From a checkpoint of a small transformer trained on Wikipedia: 20.7M parameters, 630M tokens.
Each number is 128 + 32 x the weight over the matrix's rms, rounded and kept within 0 to 255. Layers, rows and columns count from 0.

# layer 8 MLP up, 832x320, rms 0.0913, rows 694-710, columns 0-63
[[117  27 187 159 103  90  96 139 143 131 125 120 134 159 163 120  97 114 100 138 118  85 146 114  71 176 151 171 101 101 170  99 111 112 105 118 167  84  77 193 106  92 153 155 117 113 168 142 111  98 132 132 115 132 212 148 112 116 130 194 103 162 136 102]
 [177 132 138 100 113 130 113 128 109 187 150 134  96 115  78 161 116  89 141 168 166 163  90  88 145 198 137 159  64 137 116 145 128 107 139 167 170 120 129 117 130 102 107 149  84 173  98 186 131 106 112 158 107 179  26  96  28 151  86 147 155  80 109  79]
 [121 118 132 173 122 107 106  89 119 142 121  97 155  85  73  89 175  96 138 146 112 110 134 123 142 121 127 163 198 155  88 116 182 130  68  92 131  58 110 142 114 105 129 154 137 136 102 210 164 146 145 118 117 131 135 105 120  63 106 172 145 111 164 154]
 [157  89 105 148 110 146 107 118 177 170 127 121 140 128 140  75 171  98 148  93  75 132 138 147 139 137 111 115 153 143  91 132 146  97 150 159 119 129 144  95  88 149 110 148 130  84 125 119 161 124 146 132 119 126 106 147 128 143 121  97 139 141 147  92]
 [164 141 136 152 104 140 102 138 179 223 116 140  85 153 124 114 137 120 110  78 122 180 159 130 110 136 122 148 101  73 153 132 140 163  89 165 126 172  94 162 130 163 110 117 169 124 169 134 108  88  59 211  26 161 125 129  68  93 119 134 129 125 141 143]
 [145 186 117 110 129 176 128 150  79 195 154 130 112  86  43 109  18 158  90  58 112 166 130 144 119 152 124 118 148 114 152 102 129 157 176 164  81 114 153 114 108 143  71 143 173 134 113  53 169 114  94 151  96 115 157  69  90 112 118 118 113 112 192 122]
 [ 89  98 124  77 180 102 199 132 115 127 101 166 136 105 158 102 124  77  89  90 108 134 140 151  96  79 103  96 175 166 117 153 143 138 166 133  76 198  98 132 128 167 171  95 136  82 134 217 142 123 133 163 116 164 109 125 129  85 143  96 181 166 128 105]
 [126 140 112 157  97 174 134 181 105 178  82 117 174 141  81 117 105 158 125  98 142 160 129 135 117 124 101  41  72 108 197 101  98 113  98  78 150 122 123 148  96  92 107 114  45 125 142 166 158 141  85 111 112  55  74  90  98 110 125 142  68 142 137 169]
 [147 134 118  99  99 109 210 153 184 160 103 124 133 124 113 116 136 109  99  89 108  68 141  97 152 128 128 112 146 142 113  51 146 129 181 143 173 168  96 171 135 101  75 175 174 170 124 123  97 181 139  93 155 151 193 169 100 136 108 195 128  59 185 133]
 [119  72 136 117 151  71 169 116  70 140 127 167 143  69 123  84 122  69 180  77 149  98 164 155 131 126 131 186 225 139  94 149 144  70 149 109 129 138  77 138 133 123 162 159 141 145 128 142 103 104 161 139 101 131  62  85 117 146 142  76 149  92 207 149]
 [166  57 185 121 137 107  69 105 132 140 123 187 119  94 100  96  99  95 104  78 128 170 112  63 108  92 115  82 127 157 175 103 114 108  80 120 170 156 102 165  88 142 103 183 126 101  90 126 116 216 153 120 106 125 145 161 155 166 138 126  86 142 117 164]
 [178 167 158 149 108 128 153 125 145 122 148 136 165 139 117 109 108 129 121 143 122 137 151 157 131 139  92  43 170 139 119 111 121 102 106  88  44 105 137 117 141 168 112 140 130 116 110 147 157 149 153 115 150 118  95  72 125 121  83 135 144 128 103 166]
 [149 134 147 150 148 143 105 140 143 160 179 145 184 113 247 127 165 120 195 179 137 110 140 128 152 160 114 170 117 123 139 142  89 118 154 131 109  78 157 151 102 101 193 156 131  99 131  89  85 124 175 112 103 135 165 148 103  93 140 106 137  71  45  95]
 [118 122 131 111 111  95 161 163 130 143  87 110 206  70 137 105  99 121 157 112  46 161 152 104 166 150 118  91 129 125 131 116  62 157 145  91 126 122 139 144  74 152 110 110 118 162 163 221 140  96 165 133 150  95 136  86 146 126 133 161 128 144  92 147]
 [103 183 189 171 108 139 127 155 126 121 148  75 108 148 108  99  58 104 135 115 150 142 104 105  84  95 112 179 152 116  77 129 108 112 135  97  91 145 137 157 101 124 188  88 100 210 136  95 168 167 175 148 129 176 196 196 125  98 127 141 123 125 112  81]
 [122 203  91 122  49  98 135 112 204 159 112 191 161 136  94 184  91 152 142 151 122 162  90  97 137 124 119 119  74 104 140  75 145 144 145 134 115 117 147 150 103 138 118 121 159 138 131  74  63 147 137  84 103 151 142 158 115 157 155  90 128 114 100 138]
 [111 143 133 178  54 164 119 142 103 108 123 192 149 124 108 142  30 129 161 108 142 138 122 142 126 143 144 113  99 118 128  69 103 134 115  95 123  98 137 156  79  98  52 152  83 135 136 182 144 111 168 174 128  92 142 129  92 118 174 119 156 112 155 155]]
# layer 8 MLP down (transposed), 832x320, rms 0.0891, rows 694-709, columns 0-63
[[142 125  87  98 156 182 136 129 168 173  82 126 124 170 127 181 114 126 125 111 138 122  79 104 152 164  51 105 107  87  88 131 179 137 134 130  72 121 151  95 165  96 163 101 151  95  97 117 158 124 131  83 136 138 110 125 110 122 163 124 142  74 109 141]
 [154 140  85 121 143 127 130 153  64 165  90  95 103 110 148 179 142  98  76 107  48 147 144 118 122  63 151 130 138 169 175 112  58 106 203 210 174 133 149  88 204 151  97 114 137 150  85  45 112 191 109  93 161  38 107 113 139 101 105 121 101  98 161  84]
 [169  95 146 191 120 102 111 140 141 130 207 154 121 136  75 126 150 109 172 201 156 119 165 164 137 121 139 125 136 185 145 126 100  39 100 135 108 174 163 157 168 130 120 142 125 129  95 145 143  86 141 135  82 163 104 121 125 118 126 108 108 192 127 114]
 [109 165 113 142 132 134 140 162  88 172 157  86 146 108  72 151 179 110 162  94 130 186  98 143 136 113 224  95 117 114 122  92 136  78 132 110 168 184 186 138 121 154 104 147 165 109 104  85 126 118 170  88 131  97 149 128 142 171 165  93 140 129 119 104]
 [172 146 148  77 128 124 127  75 167 139 156 132 135  49 119 116  92 112  96 133 124  66 148 167  90 175 227  65 186  95 150  50 174 152 107 129 161 166 143 178 100 178 113  90 163 141  79 133 158 105 161 116 121 162 122 213 150  94 163 113 127 120 138 131]
 [146 171 151  73 108 133  90  90 123 177 163 145 164 140 125  79  62 131  89 121 197  85 169 132 172 151 186 124 185 156 160  97  73 170 107 110 100 142 123  73 171 142 119 187 124 150 149  84 149 110  91 118 109 101 130 144 136 131  99 151 117 132 207 102]
 [ 87 131 136 119 165 116  74 135 105 120  98 114 103  69 111 162  93 139 127 141 128 171 134 141 107  99 109 124 136 124 215 151 151 144 154 135 157 103 113 165 110  99 194 119 110 165 152 141  79 100 135 180 105  95 141 141 129  68 138 130 115 126 189 102]
 [113 119  88 100 142  98 100  83  69 126 114 165 201 122 156 109 185 119 115  64  57 144  69 147  90 149  66  95 234 125 153 139 135  99  89 173 140 124 113  87 202  92 157 116 121 165  78 127 120 177 143 226 149  81 148 149 159 156 115 153 198 157 102  91]
 [169  76 121 133 110  98  83  78 137 139 121  89 215 177 117 130 159 128  70 108  88 128 168  42  43 132 139 136 125  68 136 128 163 146 108 133 142 127 158  94 106 114 109 137 140 114 164 116 161 123 184  83 143  70 177 124 124 105 172 168 155 161 133 126]
 [156 118 170 121  63 141 164  91  95 140 106 157 159 177 131 116 104 165 174 160  94 166 169 106 196  87 139 108 142  69 176 116 117 152 113 192 118  85  91 121 133 154  89 100 130 118  84 217  93 164 198 149 111  74 170 134  90  81 106  99  77 115 128 162]
 [104 133 156 105 126 115  42 142 124  95 121  71  84 127 159 135 195 145 164  95 144 143 120 142 105 147 187 125 103  82  53 160 101 130 177 136  81 153 184 115 115 195  99  94  86 124 138 135 124 128 156 135 144 100 134 131 121 182  97  69 152 104 107 120]
 [128 134  49 113 158 114 101 137 132 123 150 162 132 146 156  62 115 130 136 152 152 157 168 120  82 120 188 121 146 151  57 162 114 166 134 156 155 107  66 135  15  90  91 116 107 124 255 136 147   0 127 116 118 127  92 102  90 136 121 104 115 208 167 165]
 [ 76 139 124 161 125 184 141 117 183 143 143 127  55 162 171 125 157 121 100 131  73 146 104 104  89 125 102 177 164  95 139  62  73  79 135 103 145  28  98  77 203 140 163 164 126 120 184 174 186 177 103 135 137 164 153 107 122  86 113 192 118 104 134 113]
 [148 168  83 158  90 116 115 113 109  90 124 141 138  80 166 110 137  52 112  85 133 137 187  73  73 156 189 104  96  96 102 115 162 151 156 157 125 109 141 167 165 127 163 158 105  99 120  93  76  78 190  75  96 171  51  52 185 164 132 157 132 131  92  89]
 [118 180 151 124 169 159  99  96 147 145 171 132 137 157 113 135 150 128 163 113  96 116 106  93  75 104 154 150 184 139 213  76  91 152 138 137 171  40 140 178 203 141 142 147 161 109  46 143 152  91 151 107 123 115 187 116 183  99 139 142 131 146 128 105]
 [104 172 171  97 142  63 154 128 143 158 100 105 169 127 111  95 134 107 128 163 118 175  96 104  80 169  70 137 156 139 117 157  94 151 141 155 136 184 142 134 176 145 120 157 155 148 153 144  93 140 143 145  80 172 131 128 130 106 110 105 124 148  89  64]]
# layer 8 MLP gate, 832x320, rms 0.0901, rows 695-710, columns 0-63
[[131 134 129 104 151 119 140 131  85 134 124 159 105  93 136 103 122 140 111  99  92 131  89 123 162 117  54 112 103  81  62 126 139 194 104  68 180 191 110  96 173 105 131 136  87 159  57 119 130 125  88 123 119  88 136 141 214 137 102 139 151 176 102 137]
 [120 144 184 154 121 164 100 115  87 124 103 133 129 110  74 112  97 153 123 127 107 162  75 158 113 165 108 111 144 134 119 141 157 112 133 128 131 117  92 125 139  89  44 129 104 107 122 145 132 152 191 182 168 115 110  73  91  95 118 202 184  48 135 153]
 [158  86 150 175 110 120  85 109 167 106  89 127 152 161 153  58 138 117  91 169 122  88 166 162  97  89 107 123 167 159  70 155 135 163 142 147 121  54  79 110 127 112  84 169 136 114  93 132 117 130 169 117 110 124 124 106 140  96  98  98 147 132 127 119]
 [ 51 136 176 132 106 128 109 118 118 143 109 123 164 220 212 125 146 104 103 120  98 140 107 108 139 141 130 174 137 130 165 150 161  91 140 130 137 134 116 159 158 127 124 118 124 143 124  97  69  78 113 134 122 153 117 109 102 137 101 137 147 119 125 143]
 [153 135 171 130  93 124 122 133 128  76  88 201 102 145  91  98 120  87 145 127 147 113 127 101 139 138 149 132 112 158 148 164 127 155  94 128  91 125 112 133 127  86 107 110 124 122 142 115  95  94 128 109 167 145 132 150 130 170 150 150 128 161 111 140]
 [107  87  79 170 152 183  78 189 107  77  95 136 150 136 148 120 161 146 100 133  92  89 157  97  92 111 139 108 148 116 142 133 143 188 126 104 134 154  84 106 109  99 168  96 125  97 118 137 157 147 142 147 147 127  76 124 194 133 152 164 147 104  84 172]
 [ 97 119 135 165 169 130 120 125 121 158 182 142 132 150  56 121 121  96  93  96 121 154 108 145 150 127  65 112 180 134  72 119 165 183 104 138 138 133 113  83 131  90 126  95 139  96 119 201 145 124 173 113  94 122 172  75 128 115 106 122 128 205 230 101]
 [136 211 159 156 131 108 113 142  51 170 149  95 144 141 170  88 106 130  95 144 116 210  85 101  88 122 105 144  87 154 118 114  99 133 208  90 141 177  41  93 155 155  98 162  87 140  99  50 131  69 160 187 135 118 134  91  77  93 119 145 153 100 132 139]
 [120 143  98 148 172 115 124 114 110  99 107 129 149  98 172 122 136 146 133 162  66 121  87  76  91 144 110 132 182 131 102 134 163 135 212 122 110 150 120 135 157 125 180 193 176 144  79  81 156 130 183 128  90 147 148 166  86 160  91 112 119 150 131 110]
 [125 101  82  79 114 137 176 189 117 108 109 147  76  82 121  21 128  95 151 140  50  83  75 114 160  72 128 142 110 124 136 164  98 126 157 176 140  96  79 119  79 176 167 168 188 135 111 137 105 128 124 214  70 187 159 153 101 160  83 141 115 139  86 140]
 [146  74  86 186 140 167 208 114  72  75 144 143 132 149 129 115  94 148 155 167 143 108 165 155 131  74  84  77 198 106 111 153  92 110 114 104 130 108 122  87 143 107  55 140 111 104 157 144 180 130 117 114 119 113 140 158 200 136 108 143 190  94  43 155]
 [ 73 191 134  89 160 188 212 145 119 115 135 117  99  58 166  76 103 147 154 157 158 129 154  98 170 152 105 126  70 134 153  87 137  78  79 169  76 123  81 121 121 117  91  81 130 187 122 104  96  80 102 179  70  92 139 212  95 112 132 134 168 126 129  99]
 [150 134 175 132 156  84 125 113 148 105 114  98 128 177 122 105 105 115  96 123  88 165 138 123 113 126 113 127 158 110 153  94  80 137 127  85 135 132 121 179 123 147 126 145 151 121 108 149 129 158 181 129  88 129  91 183 210 158 107  98 119 135 183 125]
 [143 114 108 126  93 166 111 160 138 131  93 178 115 173 126 100 130  63 144 144 119 145 134 188 151  56 138 132 181 105 112 170  81 109 109 140 154 140  82  95 123 105 122 133  63  81 114 109  94 117 131 118  96  61 154 183 135 144 188 104 154 127 106 136]
 [119 133 131 110 178 102 119 148 101  92 100 114 121 130 127 154 108 146  89  90 139 169 109 112 105 165 150  99 120 117 119 105 122 110 112 171  87 130 120  60 105  92 110 178 135 135 145 119 143 153 112 118 134 153 127 120 134 156 151 132 129 220 134 151]
 [130 136 122 112 217  77 142 146 117 138 174 124  81 107 137  73 164 146 113 126 148 126 157 122 165 117  86  94 172 133  99 176  88  95 140 123 150 141 106 131 178 143 125 118 109  92 140  97 100 175 122 124 144 161 122 155 158 143 146 130 181 142 131 106]]